config = dict(
    n_layer=8,
    d_model=224,
    n_head=14,
    n_kv_head=14,
    head_dim=32,
    d_mlp=576,
    vocab_size=3625,
    activation='swiglu',
    norm='rmsnorm',
    norm_place='pre',
    norm_eps=1e-05,
    positions='rope',
    rope_base=10000.0,
    rope_fraction=1.0,
    qk_norm=False,
    attn_scale=0.177,
    bias='none',
    tie_embeddings=False,
    parallel_block=False,
    init='uniform',
    init_std_qkv=0.0273,
    init_std_o=0.0,
    init_std_up=0.0273,
    init_std_down=0.0,
    optimizer='muon_variant',
    lr=0.00931,
    lr_mult_o=2.0,
    lr_mult_down=3.0,
    beta1=0.93,
    lr_head=0.00732,
    grad_clip=2.0,
    warmup_steps=200,
    schedule='wsd',
    decay_fraction=0.839,
    decay_shape='linear',
    final_lr_fraction=0.0,
    batch_tokens=[32768, 65536, 98304],
    seq_len=768,
    doc_mask=True,
    train_tokens=222400000,
    steps=3401,
    dataset='wikipedia_en',
)
Each number is 500 + 50 x the weight over its row's rms, rounded and kept within 0 to 999. Layers, rows and columns count from 0. Numbers have three digits each. The size before them is the row's rms in percent of the matrix's.

# k: layer 5 attention key, 448x224, rms 0.136, rows 256-351, columns 192-223
# q: layer 5 attention query, 448x224, rms 0.131, rows 257-351, columns 192-223
# v: layer 5 attention value, 448x224, rms 0.16, rows 256-340, columns 192-223
# o: layer 5 attention output (transposed), 448x224, rms 0.137, rows 256-339, columns 192-223
k256 081:462454441450395461505528530533476501448523464417553423545544447484467477463536514500483512481486
q257 079:546471415451444460498433545487499466488490466524545557440559500453496432453505557425558452537453
k257 085:525446496528487456463504434581464525486617500525595485435450516544466533494546515511413511532438
q258 073:515451529420457545539492579516463551503409487548503545452466536489550515523529577460549494487506
k258 086:446511551497446424448516535494567546496574458471594444498464591538484585495549484562562443532487
q259 087:452517494513560548483465437530498555508509531468515535436495475537506498468552507415533484516498
k259 099:552512448397493572558482501545453489514465507464470547533487497472534451513447480482501534471526
q260 084:465508410448540521497523455604545550474544532532445521434472405537487465493494445483506441527454
k260 103:505495433430427485559509534552416459511457516478547481521495507495582451542430541499510468513516
q261 072:525478604607515526472528586502476439542464529441530547547511537514482467432537448507436504465582
k261 094:548616566637518459456537565492533524501554451486437450490505500545506485582603479442526543473534
q262 086:554399593511506509455489556444571495501418520479516458540491483512472513487486481533468435414533
k262 092:542552476557437485482545526419604555518554445496479474496493517477500537583571572473499456460521
q263 107:473522501433436550555427480555507462471524413541512447476492460440561589453475508531492477407554
k263 127:495499487527445510517495490466565557517445374510564511436472508470504578509486515469492499516483
q264 103:528535458406581466606470489609467555521520486420452588509536555457504501571565518542498519385487
k264 118:540463501369463510542460452536459510585510480480525487524511445435525445541491506542453517473505
q265 097:508527519463560464515497515507550581391536489516439607471423527486488594538425521567456523410465
k265 114:537497513484435373445506495423505443592591499614514405506493540595488560503519498526501542503462
q266 115:590495426458487486476495470522423488540501546415418585442496580465448529583491532468534463437505
k266 121:580514534523494500495472511529491532505539418571412603453445566493567521581541500500448479441493
q267 142:483550547607534439565477514492512598457540462506440447528448516532456492521547536505527464400492
k267 132:468524440465551561535591409408599555475494421519600349503428586513518509482524473433515508478512
q268 121:578398438545473481529501534483519435563416533485401522563590471511463518561581557457515436492475
k268 126:594418483617452503528473505460503442513513508487486538501528519481450597575651348499538542500451
q269 124:494519473467466556605502479450581512571556558473466494518563443482477491503428548511542573567443
k269 122:517572510496418509591547429548515533494548476480614522592549441468519439483510437443468518533503
q270 117:561435461524481482511545500511546526521549535485540511483478541576460469451561430461531461529515
k270 120:509530432474496486528684406510564502441446479522508512485526579534476510515594490459499492428542
q271 122:609381466502426497534523452540573461580509545511503466498532494410456476481509533501493461495476
k271 118:530521422580492512568570505512553472449459510468463582515601546382498502494579401473474494490567
q272 083:517460556491447499471467511412512595466471501531558481577410475570549534475552507521503519488539
k272 080:460443518517489570490571488515474553490545430470490463531527429503548483451443503463551570380578
q273 084:447502484398535473486580492674521484450514498489542499425555406403592458450479444498505498513550
k273 091:501460536508509448529556518391440480395594521519589430550538620506487485470442455551532471492449
q274 085:487508454501616440467543538618564448452478530505514483431527443481511480488567443496556515480469
k274 096:479458496505438497545502516474518482454538484469522452517505498548475436466435434545485445471489
q275 077:453491554538568479383597502528490413534501481493476482534450456500530596450535395518496603512499
k275 087:569495521495633544468537486562452527522477524518514618460505488493493541579526483500503529469496
q276 079:449515452539569508466507440470513494568484502555490541503563486562603539522498559493487469547440
k276 089:502473526458555542536508592429495508505494529527485544512528491501533508530486424500497454455488
q277 091:462509595488448523414596507470439439498482535456524469558534540525418519503537472557488601501535
k277 093:479565470515536533477501502485476417524495592509409440494479519565499495483434498531512544552445
q278 087:473419555452437539496571531528526418526545509491523476542580474491438482515493429491506605503556
k278 098:444575410547461475427510524523565429510485562473461507514458540662463540446454462495511526548468
q279 090:480322423477469556524516511525608564538574558479542557523507491559501525531504505441448463518493
k279 096:436515514567426552492488556569531486420496504451512491558516640521542514481528502563527462547527
q280 104:509508420538520508517472424453493560512499461424519550458523447505575556425518562406601389485557
k280 113:605550412543526522505579439524551555463600526561499509471570601527478477539532480432447549446518
q281 096:512449576475474505497571501486501506601456540529503520509424467495422457545456401526386580479378
k281 116:461552532529520566479456548558428469511481488541475440490489497559569512507541573519549462563501
q282 134:485498516503518487560511444504560458520464527455472421507600448391532472510455539546506531547527
k282 118:541572482557489480520576458494497591525484490461524443541528478450504466471439497494523599481551
q283 126:519498547547461459463443532473505465478487547577475438499480559554455590474504511448553468427573
k283 142:490488501530420433439498453412567447458438455538401413549392593478464511448501480428493473446505
q284 116:485440581445521507447462536521490449499544560539471424534510463395491483505561508525431571471438
k284 127:439531585549498556506423514497507499515476391488506540556482494430587460497555487529487427511556
q285 118:533402519550531498496524482535550418512556515487476525494526519446449415582469479504476535502520
k285 109:432441546445521542560584447524555559468482473480500417572464392461545474479482545566460460437523
q286 111:513597513514491582516517550476464515438583494543566379574603490489560570493570553512553560536551
k286 124:451457510509456511457517386520470520472559548447432549486496530539485525482545560582532490545461
q287 116:464449581601483478541561440535567503482457480567477416458529467399504449512477478529519487446467
k287 126:496427509569573529521568502474496522496436519469502363460550461456500513445488498542568584537465
v256 078:566596531441514558500468541531412538395498484539467544503444625490539466637511510503521442487494
o256 083:468527477441495474499447477544628554652483592549521529515566520478541482488547550501461488551492
v257 084:571585515468585449491539491590506455446479516510428534527467492356580504458437527405456453477498
o257 084:396540458485483484497507433414538516420518467604522455527404456562476485503483517513548471470479
v258 079:492471479566555592386530540464577441500457496520497520443513492395464533497568476513450495512522
o258 081:482583542563469575549474521540433497579511478473504429476536547580449487593445535590470489414429
v259 096:455450527501462542553479524496509552506609532546505536544432442498579484575509524419486485494496
o259 101:571583481483494526468515521575531462533406430522543491485499493527420439405487508468522488499539
v260 087:472441494489509520514476443537524445454511535487533543440536389535532521504411491536490512522481
o260 085:466552359525504479629432560460527444539514519474574495527442568434487467556530451434551559502524
v261 095:479484525472548503534463564510449524441544455509523538495508536561531531453510402512625485553538
o261 090:545466455476558494515601430505508375585551461447569472535537490499535508505479494486597509440458
v262 093:514521566466570538491504516556529550565501463448614483495459497409587473507635447474513486473485
o262 091:522442494561445625466497398520434494467495518482442551473493535496504524458523538478571570534470
v263 090:485617505536547443504505491435475587526483432526491581410519436552605486541444523449495567497524
o263 092:561486520498484483409486428485564454429492560592480527472566543410438474495517498504517375497477
v264 094:417483453508465492613602491504539501507500459494517502431491475454374438442549493571557504487508
o264 091:538583500568526431459441494545492487543550546426474505468542528514541567580593511464545567503551
v265 093:544506526548488563528573538469426556536463519451604458465567511539590595480458571490466544495488
o265 089:527420446456507517408485520501511479539507479557488608520460643463512523528545453441502465555478
v266 086:479432455411517494538530423508460543521536548501552520475578497592506537442443484568481541510456
o266 090:539549517521552475437504537401489467415474512449534538550495469404518491524526473428544553523531
v267 087:570454528499449495545445601526502481422555428529547483563481499539565496495490552442506476507488
o267 107:496575474530534499490572432554548538561427545472467482472541469517465428431472448486564501532567
v268 083:586439524508553484493513509468494526541563508500336562425504551476527421469526445450425490624556
o268 081:503468496502517494539485488474524463405467488488608443573525460482511573513462455456604482451421
v269 086:500509517487431558575434483449545523542426450549454451498573455569553434527453442430421565576504
o269 087:509466505509437459490555509529470445545589512513431523408491531531527495467544565546492485430506
v270 084:498514515548466501460498470518512526446533483499439588464465482452445472500553515473442515488455
o270 083:460467456510518482526601542561459438510580477473596372496478506437585509466504460516552541522470
v271 096:512549488536593450541453542532413522535507467514523563489441452500441451451626432528501398478500
o271 095:512463506547536463524592537505591410584528503484529383510525400460564621461472502526598535414458
v272 098:531485601601453550567459496521423563468462475400408583481485491522503459460421491571490509507523
o272 105:427472436478555489425504602446529505482527508494624533429503571463523463472585400431507491537495
v273 089:552489435547525503530482491559456497571546439526659470524578546378535502399541480604567533482595
o273 086:390591529508526510591581393492508527537445527521459456446450529525460504554462433475484479395448
v274 092:493525482499435504494490540431396534509546432468467539520512512495481490549470573530547425519481
o274 092:550442533486505544615441483581529452567536476581556489502577438501475478476415381421534570489454
v275 082:449488453423535531543445479452508440497551591522495566450395485617490444487490459432491474570398
o275 080:510414467528484456437479434486512538472511452423526459523538572407424570520457543534540551553503
v276 090:518533475584404404558575486438501483424458478486443466515518541603441600453456483381418578588576
o276 083:507583565439468513429508435479504540427482444571410516511556459526514561502530534483503443374485
v277 082:510552412474483450576527508558503436455564432493601500504526527552450581445401528548550524479409
o277 082:401487472475456511363544405479523516508461531555526447515463450471500493512498464400526491584494
v278 085:517499454509405562555571505520445529466517500437554547440505494410564549514398566552533566468544
o278 097:515505586455492475405469578405458491487497488654570487530473588473446576479557470459467445534390
v279 096:555546517474471412506544448574586525521593578480438561559435507437514478453529459546493504530560
o279 101:500508523601507528503404563448444531466470408456538477505525549524437500495460530479594466473467
v280 086:469480450532499513506467490542483528477495469523499421525409541518478475508517519556454542408463
o280 092:544457509621502503521502546501561514443566446500464518517475485405503524473494467476542566558454
v281 083:431586584439545511432494579579473507532498500405510549535414453519566443522463535462581396488546
o281 075:484406479464508435525455486387519473527518557549493456455563486530498501500469497568482456474416
v282 096:467478437498515642410508529509500474527565509514610502471449578467497469551529500502534420520523
o282 101:535444454549581502603485406595546446575466499507465428531547476495535477581556491465551579489525
v283 095:534521600499465488474443471525485540520445483465428549481498391549519452523491426453484499457554
o283 102:429477493464580478601508521467496467517514540509535527522418500483560546408512514548469471528390
v284 087:431533503511508464516521423452478502472439494435436498529544422473408552395559447469461512562444
o284 089:543409487525463589462510528573393418448627404516559549440445481466474404517443447503538577534422
v285 083:609500521588415473503486484497592565499450570424474549542516457499487519513492562611532434590584
o285 088:467478559501519467599445548543488548506496568446492533441526523494603510576553463433463416512559
v286 097:408455423469536509501587455436545491547552577474621401500520537538556533574453548520515505408361
o286 092:581594456501499459410439552512470460458429451488433571565437534538437543464513565477454494586554
v287 083:540492455453561493557569510477498483473551541492514558446483533487546441489571480475543518530470
o287 081:410488481453490464490467502539439557468478485488557514547504551457464526471520554400511432569481
q288 113:512425521495382578380462403499544437516451513555456511492462510517448443541471497594530573433491
k288 080:505499453458521347512524468513477566560512499597600549550479467370529546442570374385420514490475
q289 100:504522500502475432634458591456420472501557454465528458493560521479592542474514434470505470533490
k289 083:511433530570477571470448507520418452512468496517432564526547459535439562511489624560553477465498
q290 085:500475442499551514521503492443626581514500503511468631533469456543584564553445563459439491538495
k290 071:514536493519503447544494389506547531523434439517434506559533581445568440538536480470480524513433
q291 073:536615544417534408567537528525421481533554492451516421424594513519500573535486446494500465513543
k291 067:471589487529464560470427499483381418441460480509528502466578446622459549568485582518558464431559
q292 078:502534533512523476532576580586370448441474465452535473461578536481552519504592423497484554515596
k292 089:518559522523517438510497633534408515427538497434600532420481398484453475482504636479540470523522
q293 079:485584609536498398495558549504357454444535444476524462421553521498502467458602518546437492459505
k293 076:492511502543543513468462634576390433490440521410605465481504418563508548516436625547530498434557
q294 075:449508542483506436523428562504551458480531429593478555514379565537499416489463474456473538481431
k294 064:587455506473549512467489547466556472551377558530457599544508449543507471537487459585399570559523
q295 067:522471389441493460503472395463548573506469420527490456545522489531484440533416553477564523509474
k295 084:508450502417482554472446438512537421577421497558378520578450509468512535480452448488457537466510
q296 075:520607509503500449494546529513443552432477532501518517492548443600515529541619529531488451520584
k296 088:416496555473493484575581516568480546472491497353633478424478599541472529467519572456515502513520
q297 077:488490472445482583473521564511443481473538519516440430457456441612446409441598557591498550488544
k297 105:559478549476490607472454582502390470477465518375563495478472464534439482458460601514573486514535
q298 112:515492481467519517519516498460514482591505547509487630494430530425472545521576529431585539459476
k298 108:514472438469520548580403534460390393497433515529419473550469497461529487472457554552476465518511
q299 105:522549422496556521545467439493522381521617499439501584447601596545543572577600551438525371453469
k299 115:478564444523399503466574456500441499510547482533374474438530499637512473486504535580512438446513
q300 114:493502599519449530507508489565523493493510517431564438490543436466465546659480593427443509566479
k300 116:387506492550413409516454485491545449485467553486562530575471493455561536585439468421530523495585
q301 112:592437544469514548525483473454522465572557500549538618534479529478528598427446505539585533488525
k301 111:528513545509497432428481456511501481543473527563447527530524524498464528440511515520517413552524
q302 116:468610409496469541523499462535501532601508512452531452514508543536571517518548539455449443607537
k302 117:456488526513400488529546513501461483464498523453555469450552544605449471494506553488411517516535
q303 132:480438572551416504479502517503601466476470450572434398575495459585465515470390507474413547539472
k303 127:483457426592486444489560451506489528451461505591506552527522468448474578505501442485548538506455
q304 081:459434508522466465535451597587476422520620506426520434421530497522423489542459548456553515488533
k304 096:578403466432524420598556529438518511463507517571577571464482448483493507508547374500468453519467
q305 077:404484515524527390541577483446430626500498508502554527588530521580550527530544515510489473558512
k305 087:431583557532505597444452514543370435551468536451499501463480509475429534560454576503563498509520
q306 081:483541527500483573409496455509633487482516524551574571588387563397484538502456446491496520461512
k306 087:552412421481522436534560364451646466508503454506493511603530683537572467476524480482406523470465
q307 083:525531585534573494580513618498421460475512480495516481468641415560520500423550458506462501499556
k307 088:518542555559482458440438553567369554476556533462524503380434394531442538541446573571517466531504
q308 078:523486572477486674457550464539501524498386564572516502544472446445517513475469436468502537407487
k308 083:504353466477522454540544488493560554507623480405591426425524546481631470540544446397471519617534
q309 090:460495632526491569490512540566488449485444522522580478481466500472512508481517494483500569428511
k309 087:561460508494552492627574511516477529513571467474590442422474464469542474468472459395516539491556
q310 084:426576620472481457507454571492396455428493542466552461506511525493505519473568490491489525431530
k310 099:566540539548498450538487634464444542504533495439609529444457488524426517468475550498474519405503
q311 081:493453420492477482529485575386631555558559545531505558460531536458481524542500473478520416581447
k311 074:546532428510504423428443518531495495515542541605390460439514517534423493459508520544594583514457
q312 079:431529548523441527455485490466526488460526514608609458523470435415449473514464493505554519492494
k312 094:482450509495543489532457409504634504511556471564437481595501623493524491507519460483455493510523
q313 108:470485520511461473484548507494519469493551528441424481409560520535527445555569478551465490479474
k313 090:430586506437469517535468512564467531460506400548510492534488517566514505503479443551588456504486
q314 120:562414467473542514618497407573546517545506486445492511478480445472452457482430525563615505546546
k314 111:536543489519481475534553441538458563571496488476431474496609499464575495519470463472527535535550
q315 117:500486510503422531514392544463526477529414466475483472488583499475478441493531520447427549510534
k315 114:503532480490563438581499588483425475429464554514578477443474442467478479466524483493490460527512
q316 119:604516468538465501549503496462474598490593496477452499481522549492545507581541556503547485578537
k316 112:507550485464523580535531457481563469472554518509481543475477612558492554438515540527523434520529
q317 141:457586493417459495481452533488487502482561566538558553489533480477476574512538563453594421484529
k317 135:469497470468465534517477534492536458447437521490459516561475488555511513585432570467424491473583
q318 136:465487613542444532471446473567504498461425435568578338565497465531479457459437384505476586496517
k318 118:519498510538547535483496477585448489490431489571539491524456475461547470538493519464471663519560
q319 109:429559533473547430485466584469457529459491519522500528482395552431533502471453492454480495539516
k319 118:451520475435687533550485441486531526507429509455563507535502582542546546503471608513387504471549
v288 101:372646520444398443584511475514479491512549554503426488416528567563473491468452479529517392413452
o288 095:543422443509573539542465532496477441557490458462450484505585444442515497508483543542438480621472
v289 095:564464551545434652426460477519543465531520516587482530473432547497558465488626541536498481497492
o289 084:425480453579480480579575534436467547495511590437452448468514490505510548589478461484485498529564
v290 110:481459525537420474432524473467489449454462469463501503445525395613465523323569521554473507553536
o290 105:480507418518480608467364447577527536578471587526510464529541535478452441587524415520443497436433
v291 102:592480478465578558514512549584405466606466492497509610468475516487374530562466534550424454497487
o291 094:566512533500499454507486463441565510476481495414415438531438504476557461483588482480485549512542
v292 094:638507478509531586534479547648450487593505502447549503525374489375483452458447474513426498482476
o292 084:555506515490499447401471433549487450616502512609418464507561460593453461453477454488422524496441
v293 110:459491546498471480481490431531540470585518456532471535427550381474519495457565445486470510514497
o293 101:463544526497515519498601577501441555489484539457402515471514504461478472456490496571607507606593
v294 112:501500471520568458517500660491526449472454551405543541455509491522462488517403503492524495464459
o294 104:473548504507500518555551448546578515508519558618420507553505450508500529545481505435400503527508
v295 104:545435517520546373520484429513480489581472508445475612498467604450499455425395538466456476407471
o295 094:521533522417554488519522495365483477571460474545482478544517467470540534509559516471469499482477
v296 093:469579492412528575486527504453477393442490544554511526463452483522495526502516505587510591483451
o296 080:502509560550532464452468491521469497542563519442528502479551441537566500471435540523476461540513
v297 118:632477541570553507483497459500577554523442467480496501431494469439451600440487527442484539504484
o297 103:536448484439436396540550546486492517400438451486462487504513471520524496546462487413537498475556
v298 105:560448530455515567447427461509506575479560468496541499503478599465457537472482461455466525444395
o298 093:562476500467554467500652439576449459574422538506429512459495397547470458471484398516426523495526
v299 112:481419475515364513480554582504520515411492504547505578467573494420532550574566517440468569557559
o299 100:514523558546447422529511513562535524441551482468603499557450497524540494477399480452477490562590
v300 093:498439555497401503461443579522540412534526479505455463474512629520485502427533430496541455519528
o300 084:500436483477435456573498479510527544487475445438617406552502528470467489534542465526542541490501
v301 102:526487466552431460467502532545572459487460494494512500582464442476479497542500473367464453522563
o301 100:440494467443477489509567503522594512478441516524457415518572449541533589453418485494568553512406
v302 099:514447536500544522502405448544567494476478490497581436434533515490391487450433505438542541457522
o302 091:519477360505553351488508520466407462557516456417481527563473461503519497535498545482447462501541
v303 096:586583522490432409515502566478571459504573461548470496431587510498572451505413487451403595535572
o303 086:446511532576501532638516598554493547466429450527478513514456451498484489539503469473529523460460
v304 112:505602457505522512476506535515526539513504496603548464618463566492486481614401381485447537473595
o304 106:502457504475458519511493549482593500430568516452536521571522446543516534612506567553492462447379
v305 097:474444498421535564536516548571503470566500480441524598434567534489482420563522547440465492530582
o305 091:448505477436488547483553469432505450454551481620451509574435493559560455447542477487491468518506
v306 111:502518580518481488473489449528503481507499528532458482560466551487573568457415509489557504485524
o306 103:550433508468497506558437484543534552449488459547537544491579441429420502496489537527443540557438
v307 111:488341491475445446453480494429445505535497383422550499435536513577505522484613475566453531538547
o307 094:436506514579424461518449367607546534492503558468463454468462457416473408486488470473484468535463
v308 092:540500573468562489470579474457428490395428550462429534482527382382472489492497576593471525504501
o308 085:442437416535513446522561456524472569531630480482460560430491470500530568459523542519588545524589
v309 093:419458416519494419515526531439527502494558517483561509491408588472531514613497470494549492453489
o309 089:497592572466535495491468407530484498500525534566569567590421403525589468484424573405552443474499
v310 092:565533473416434550483459458493505519474479420566467483600521393503470466557483481483499478630467
o310 085:506570475451559455466527502492600527504560513399553538424539439531546519610483521517590485519481
v311 119:513583553497453437516463452524538555512457463579528422434524484568411483511594490444522493481439
o311 109:501438576407480433536473408467448509526511501473420587474480513506517524550356497484488492555522
v312 097:596565486514621581500547532523471465404501517533487463552512482559483518439481499548574474509462
o312 087:447479484482558446504454534476495519502507520532426550500502440525551467412519390454497552479461
v313 097:457368506496474567490544541508549488503479507425559477489433531511511486628543539442570548485551
o313 087:462529483574551441562473436550510451523539559539479403456537536472588537457470496415564471587484
v314 106:423449502465432508529450479490369488522564497465489488523525523512517495460545590577439504473436
o314 099:482462573552572484471601436530444554497390401508532508469538566488431459427501413478515507461457
v315 103:385437540500532473547511614521531437387563485462525478490504378491501512558505525451539550567547
o315 095:441509423539521481547520414535633544514476564563492500514540528485499542508475489428543529518474
v316 095:456585428467521452604515555566474467426515517469520449476515576450436481461408473511518465494511
o316 087:461521576522565577471454530460543523482456427474477524472558517537517479503467464447495492397480
v317 097:469522501528547553446538534581494508482493457432434518505465516545524494467501484529432525456501
o317 089:545630501497587530481451521480475614577507530557600446538466557517496440545571443536491497461516
v318 108:532428479390562569445550554488437451466523503383535478514518423471453484526503567548447441510412
o318 104:541528495590470518445436550465541547453599436509470477458539452426496400476408450427499491437558
v319 100:543430538433473525466521436475623516561498578493403508491485507415557432568523570544527562494571
o319 097:429536538498418385439604546543582593367463561526556526483554554465472535506541522442567519593553
q320 096:506509467443448564485527395503492602433480473470534516546460521415470527553484605613446480495492
k320 094:556448496555555397508534477458545423456561485517520476467478513559564468442541486489532458530401
q321 099:426461551453515477501568491493493474551466571501403500502515456476392506512529451537469520417497
k321 095:524480476521454480544474570507455502431507448524577443491550515481445486535498491506576536409497
q322 104:551595480451547501512580590587505490565479490452424513606484585429456469535527497567484495509510
k322 100:514498490532376440555454499555460513432507435520562442514519411432411396517488496526558504440496
q323 100:559397473598561533584441509516515533518505513528585447519469433545553430603496461498568465560514
k323 091:511575401595421563530476501567573548534488492551491523466508505546531451498467488520510499381482
q324 091:565390502543515532513407553480529557565479427514467512430459488537582386521486539559536502493482
k324 087:535555463458426472574477529567450463511444483499501552536529454460521444507502544473480403527425
q325 102:604382452578571612565459520547549520568485444497488556501443437435456470564483431563553521567526
k325 100:488499504611401512489503522506472492506487447489443542537500510507463534528465398504513566450433
q326 087:530479507363505480534520570540514430542502525473470488460540441452488544472468627572506404535462
k326 093:516464570493566580432505461475547489531532473542493484520528646440477516473493513454475504505538
q327 091:453526478555476381464529534495431440467463561472565479501554534552445527404522593510497478525522
k327 094:441487524487553546432502395528499463474526570485525502511433457494543430440475523544440504539513
q328 092:496502548522432452547514468515509533549482482528560478549486477500542423485467477499550477518447
k328 100:445559446524417541562505500539455472470486551464519489584497543432566542482476553480541489608536
q329 110:555450460523530517439628553517447495540522467482456569499510556536472551515500502515468502489434
k329 111:463506586504520592470542458502466560546512457514481457507557555535432547483485571496494478522527
q330 127:564492521514506452515470504526599566499466531485484471540500558516468512546426542449617465452568
k330 116:548421432486576554484498468421548558570522498430497493465571600482442559467552512460506523616451
q331 118:547524470513473543447561549456423442486538453502558542499478548571502493545501536514487492491570
k331 123:497493507505484474420503537529445426461509541463498513502460436466501563466438588491555534430447
q332 117:446477587447466463351513509591573559549457489536381456469564442493483457472515497543505498488474
k332 114:508422567504526496438483505555609473528464562488424475555539524539433452459461419519389510491438
q333 127:513451527586472520350524384411438423462524544543534420507551493550472504531489509572440493532492
k333 125:493477565569428430470552489536523513441583480581528529518486540457518461476447573438523460441593
q334 124:498525451460499597477473435426474483545424429489491580389516420472548494554440581494488521479504
k334 131:573479504529586450475464516525495476524438477494530469458467426492501443416426434520443531494473
q335 125:458606555525503483483514535499439545431485458485524453450463571559567538525570527520487447506467
k335 128:483495539510505521481516484456548502493531485478528420499456628596491602529583510527507448571535
q336 086:405475494539478478528480529519503469474437454468531525533479411456464437557488410539496518602485
k336 086:578457409502449460495443432553556406459502512419594554406467539536409510432425544537542505435480
q337 101:494572547457549466509487502428439440463562500465452481473468591448482574496459576451545486408510
k337 094:523543424486501503578476629567450500472464472474522433553524480490402510575503420509560492550527
q338 094:480462535418512503472544431439481522431598534520488450430504561487545564504476548485552509460539
k338 089:469466552521510498494507484490546534510537522394514493501530524530556482477511504524512492591518
q339 089:526501564532510509515485550469511481441472484551559538572514518465496495456535467488465495479499
k339 089:541473514486431480582438509511453548480374527524509568573550433501505512536505529466571472454524
q340 087:508535564482499559522568590474577503441438505459494510544505429513460442488439575496497496525477
k340 095:539475445510489481559469457535540511470430442509531509439497371478462477506453449500510487541479
q341 103:533507435550489511522508441472515444556416520510592443493574407600523441488454423462471461530482
k341 100:403480608573544453485575520557396475473626496392474421585534499473471495465420578480499572443501
q342 104:443595492455426409450480541515411491483509530464467458508513464488492457458523421492497486512542
k342 096:418582479477516567573476635459447428548478507447562545462511441595527526529532504555459551498508
q343 103:513654529435488559427442490543449507426510527485493556464515541460523565550494579566605482503508
k343 114:522436432425514577509499484486549524470470499570499552430462426503496521552529536525503545529497
q344 101:531402526436577552501500429469637598441452531588522497494546394436496440479482473555458442508487
k344 098:474508541458487486564598455460530497468501462499513576528510427461468487353478471512518494555526
q345 120:473480497460552470434515514467465497444496570561542512440523598514479534464515439509425484426531
k345 109:425461536483604488460439554482488453472545500512558557487460489497482555489519592513462424517476
q346 102:489558595448542488457432553488482548488461496508463487542557462447501530469536552469516434438502
k346 114:509496456529499495381532431417466435476400420433469485521485546464419416501452503438517539493508
q347 118:521580512484499477514464596500509465425552460497471518537441465584492611532604513518517459442511
k347 121:578534542500482477388498548408494457458483436487512546496482524560501487391579558454554448518401
q348 110:449514480501578562485518536426467530492448457514588593454515537488451610459482553495597452493522
k348 120:486478554510432556430481474543396490475376439444406535438520477506506523476461586536436518564552
q349 126:483683517528537585537412489495526539466471451427483516493524472508522538446513552487479574436561
k349 125:482529485454434516419550414512420548450524443548535471478566542508507464471586502493476459433544
q350 126:546509499528532569591555457499557468493531434519552497484509500557500418516402393445510550472561
k350 127:534461424509532493495572512548507527428543535523534397465448405548527533410482511504527455494460
q351 122:463563562616518466500497551515485485486529467522545328547459554459533520473548468542553524446538
k351 122:406516438642498531501497562471611526394495526472498440576496518526456559532576505579519556444472
v320 078:401488465521486616578448447532523515569486523416551514462538477427505557524529447566463502470501
o320 080:479488558441435417389549494462536481487508412588603495474469498546435496548606512518545504568483
v321 083:422522492602526497532426509523469460511394419443610535524489498475482581488458523476497479457544
o321 085:558455450469528526522555481501496504433494551500441486513552463482423489432520599536533468528508
v322 081:510490581509436482485461508456531439492552486500512500513465530543563492483532412545577502410430
o322 083:523532475463456461534493445500524457498494478527471479450498508417436539563449519479439496604519
v323 083:462530510492465472471486505431542539443522543538546418480579531632420381511511393483526439514520
o323 093:486569464568495567470524543506409571470391452413451505519481428452543546464462529500536508549497
v324 083:531584430459456528510411457541452551558487580482499407488522546573662533496454468507510559529591
o324 082:510438539547570601446472597535432501439527402509440503527491546392428402464522548436497396455457
v325 084:369487430512491542522477643466537487534443523553472577603607491583448513426537483510550521553527
o325 076:466467522537510502441550354521569493497497495530445417479460498513481468468504467477483410494611
v326 088:511461511505415445439504526452460480558467511535505528524445504482490498529542584471453594507446
o326 089:526470601551539520613537443548555470523445521501454595448488490519521528459448496498476441525553
v327 080:410545463460478479474515598431532462509521466546518477573529513491461532487514472582441569479557
o327 080:482472492511546500456441412549552547450458548521472508427419493482507484521547487446498415531518
v328 088:529482505507630513492400512480564422548514490426573544517440499526537475419482510457537482547492
o328 093:487593468464421526472490500500427548464556522505406451449508465475483494498491522535458474444512
v329 085:429502502471594506501508468493527477405467449409508528484531473518485443490462604512440495435422
o329 086:543503550528541485488497516406511557535519510571457513491511505490452501499492465466486550577493
v330 089:460480489475593547508472496450497540461448416411520515511558410445414415510504498466514495397519
o330 086:510538509428388363500514484451490468579536486559486483560533464469508486543516477534494493564430
v331 091:519472408492558476516482458456587542510430468452503489460430460498435497561558514497479529503454
o331 091:489533576545492501457528507514405477434547457588516479566540472422507586438537446592525437486522
v332 083:507538506554484493505504562552499469393484443440486518574468415519475466456547501561461486513512
o332 079:530450479508552586495443470436569489546540522505589463498449659490491502544468553508501519524513
v333 082:515583457517604485524563419453524501520517428498423512474518401511461470433521516549474420581501
o333 078:435437559576429510555412516526559513406482516505630529588525516458476476687462516555566530413536
v334 086:553450413489473484528516458492466587506510499410407488399547516497521477576484479604495492459443
o334 080:512557524445511508483505568490464549452553489484575498571519567456423429515547592434510590483530
v335 084:555558543577588482506533417502521609483533564429475532488465529441507512470411488495538381485558
o335 092:554487509523494477457467621524450478479484476484503492500517518541518480511636518491416528471557
v336 087:407515483437507429503563473473485477540490499490461398524474538519573558514563455567410485578489
o336 080:511508629490545483493556421527496516509499439558519495532540490504507447467504536409590484407467
v337 081:463413315516572436383481420504525553531401488501448536510445460516552536457485517470395489481454
o337 082:522622546487488521528547596456426496496596447445478478462450509456439483519606553539535528507500
v338 084:542454580553545471485526512549469473435490512519501435462541500582554466548486526589484470453438
o338 082:504628432509497510439443509504527490410486479533549558507478493451523498472446528368582510552530
v339 086:421388456563564474497489557559508535490456491601488561529527509565417491579466504467441522475515
o339 085:455611459478430499501517441518516556409511535469535508445483534535512551397568528490571471575503
v340 084:437474513467534486492449562502390448511513517576523492521492465518468515447509487428581540473468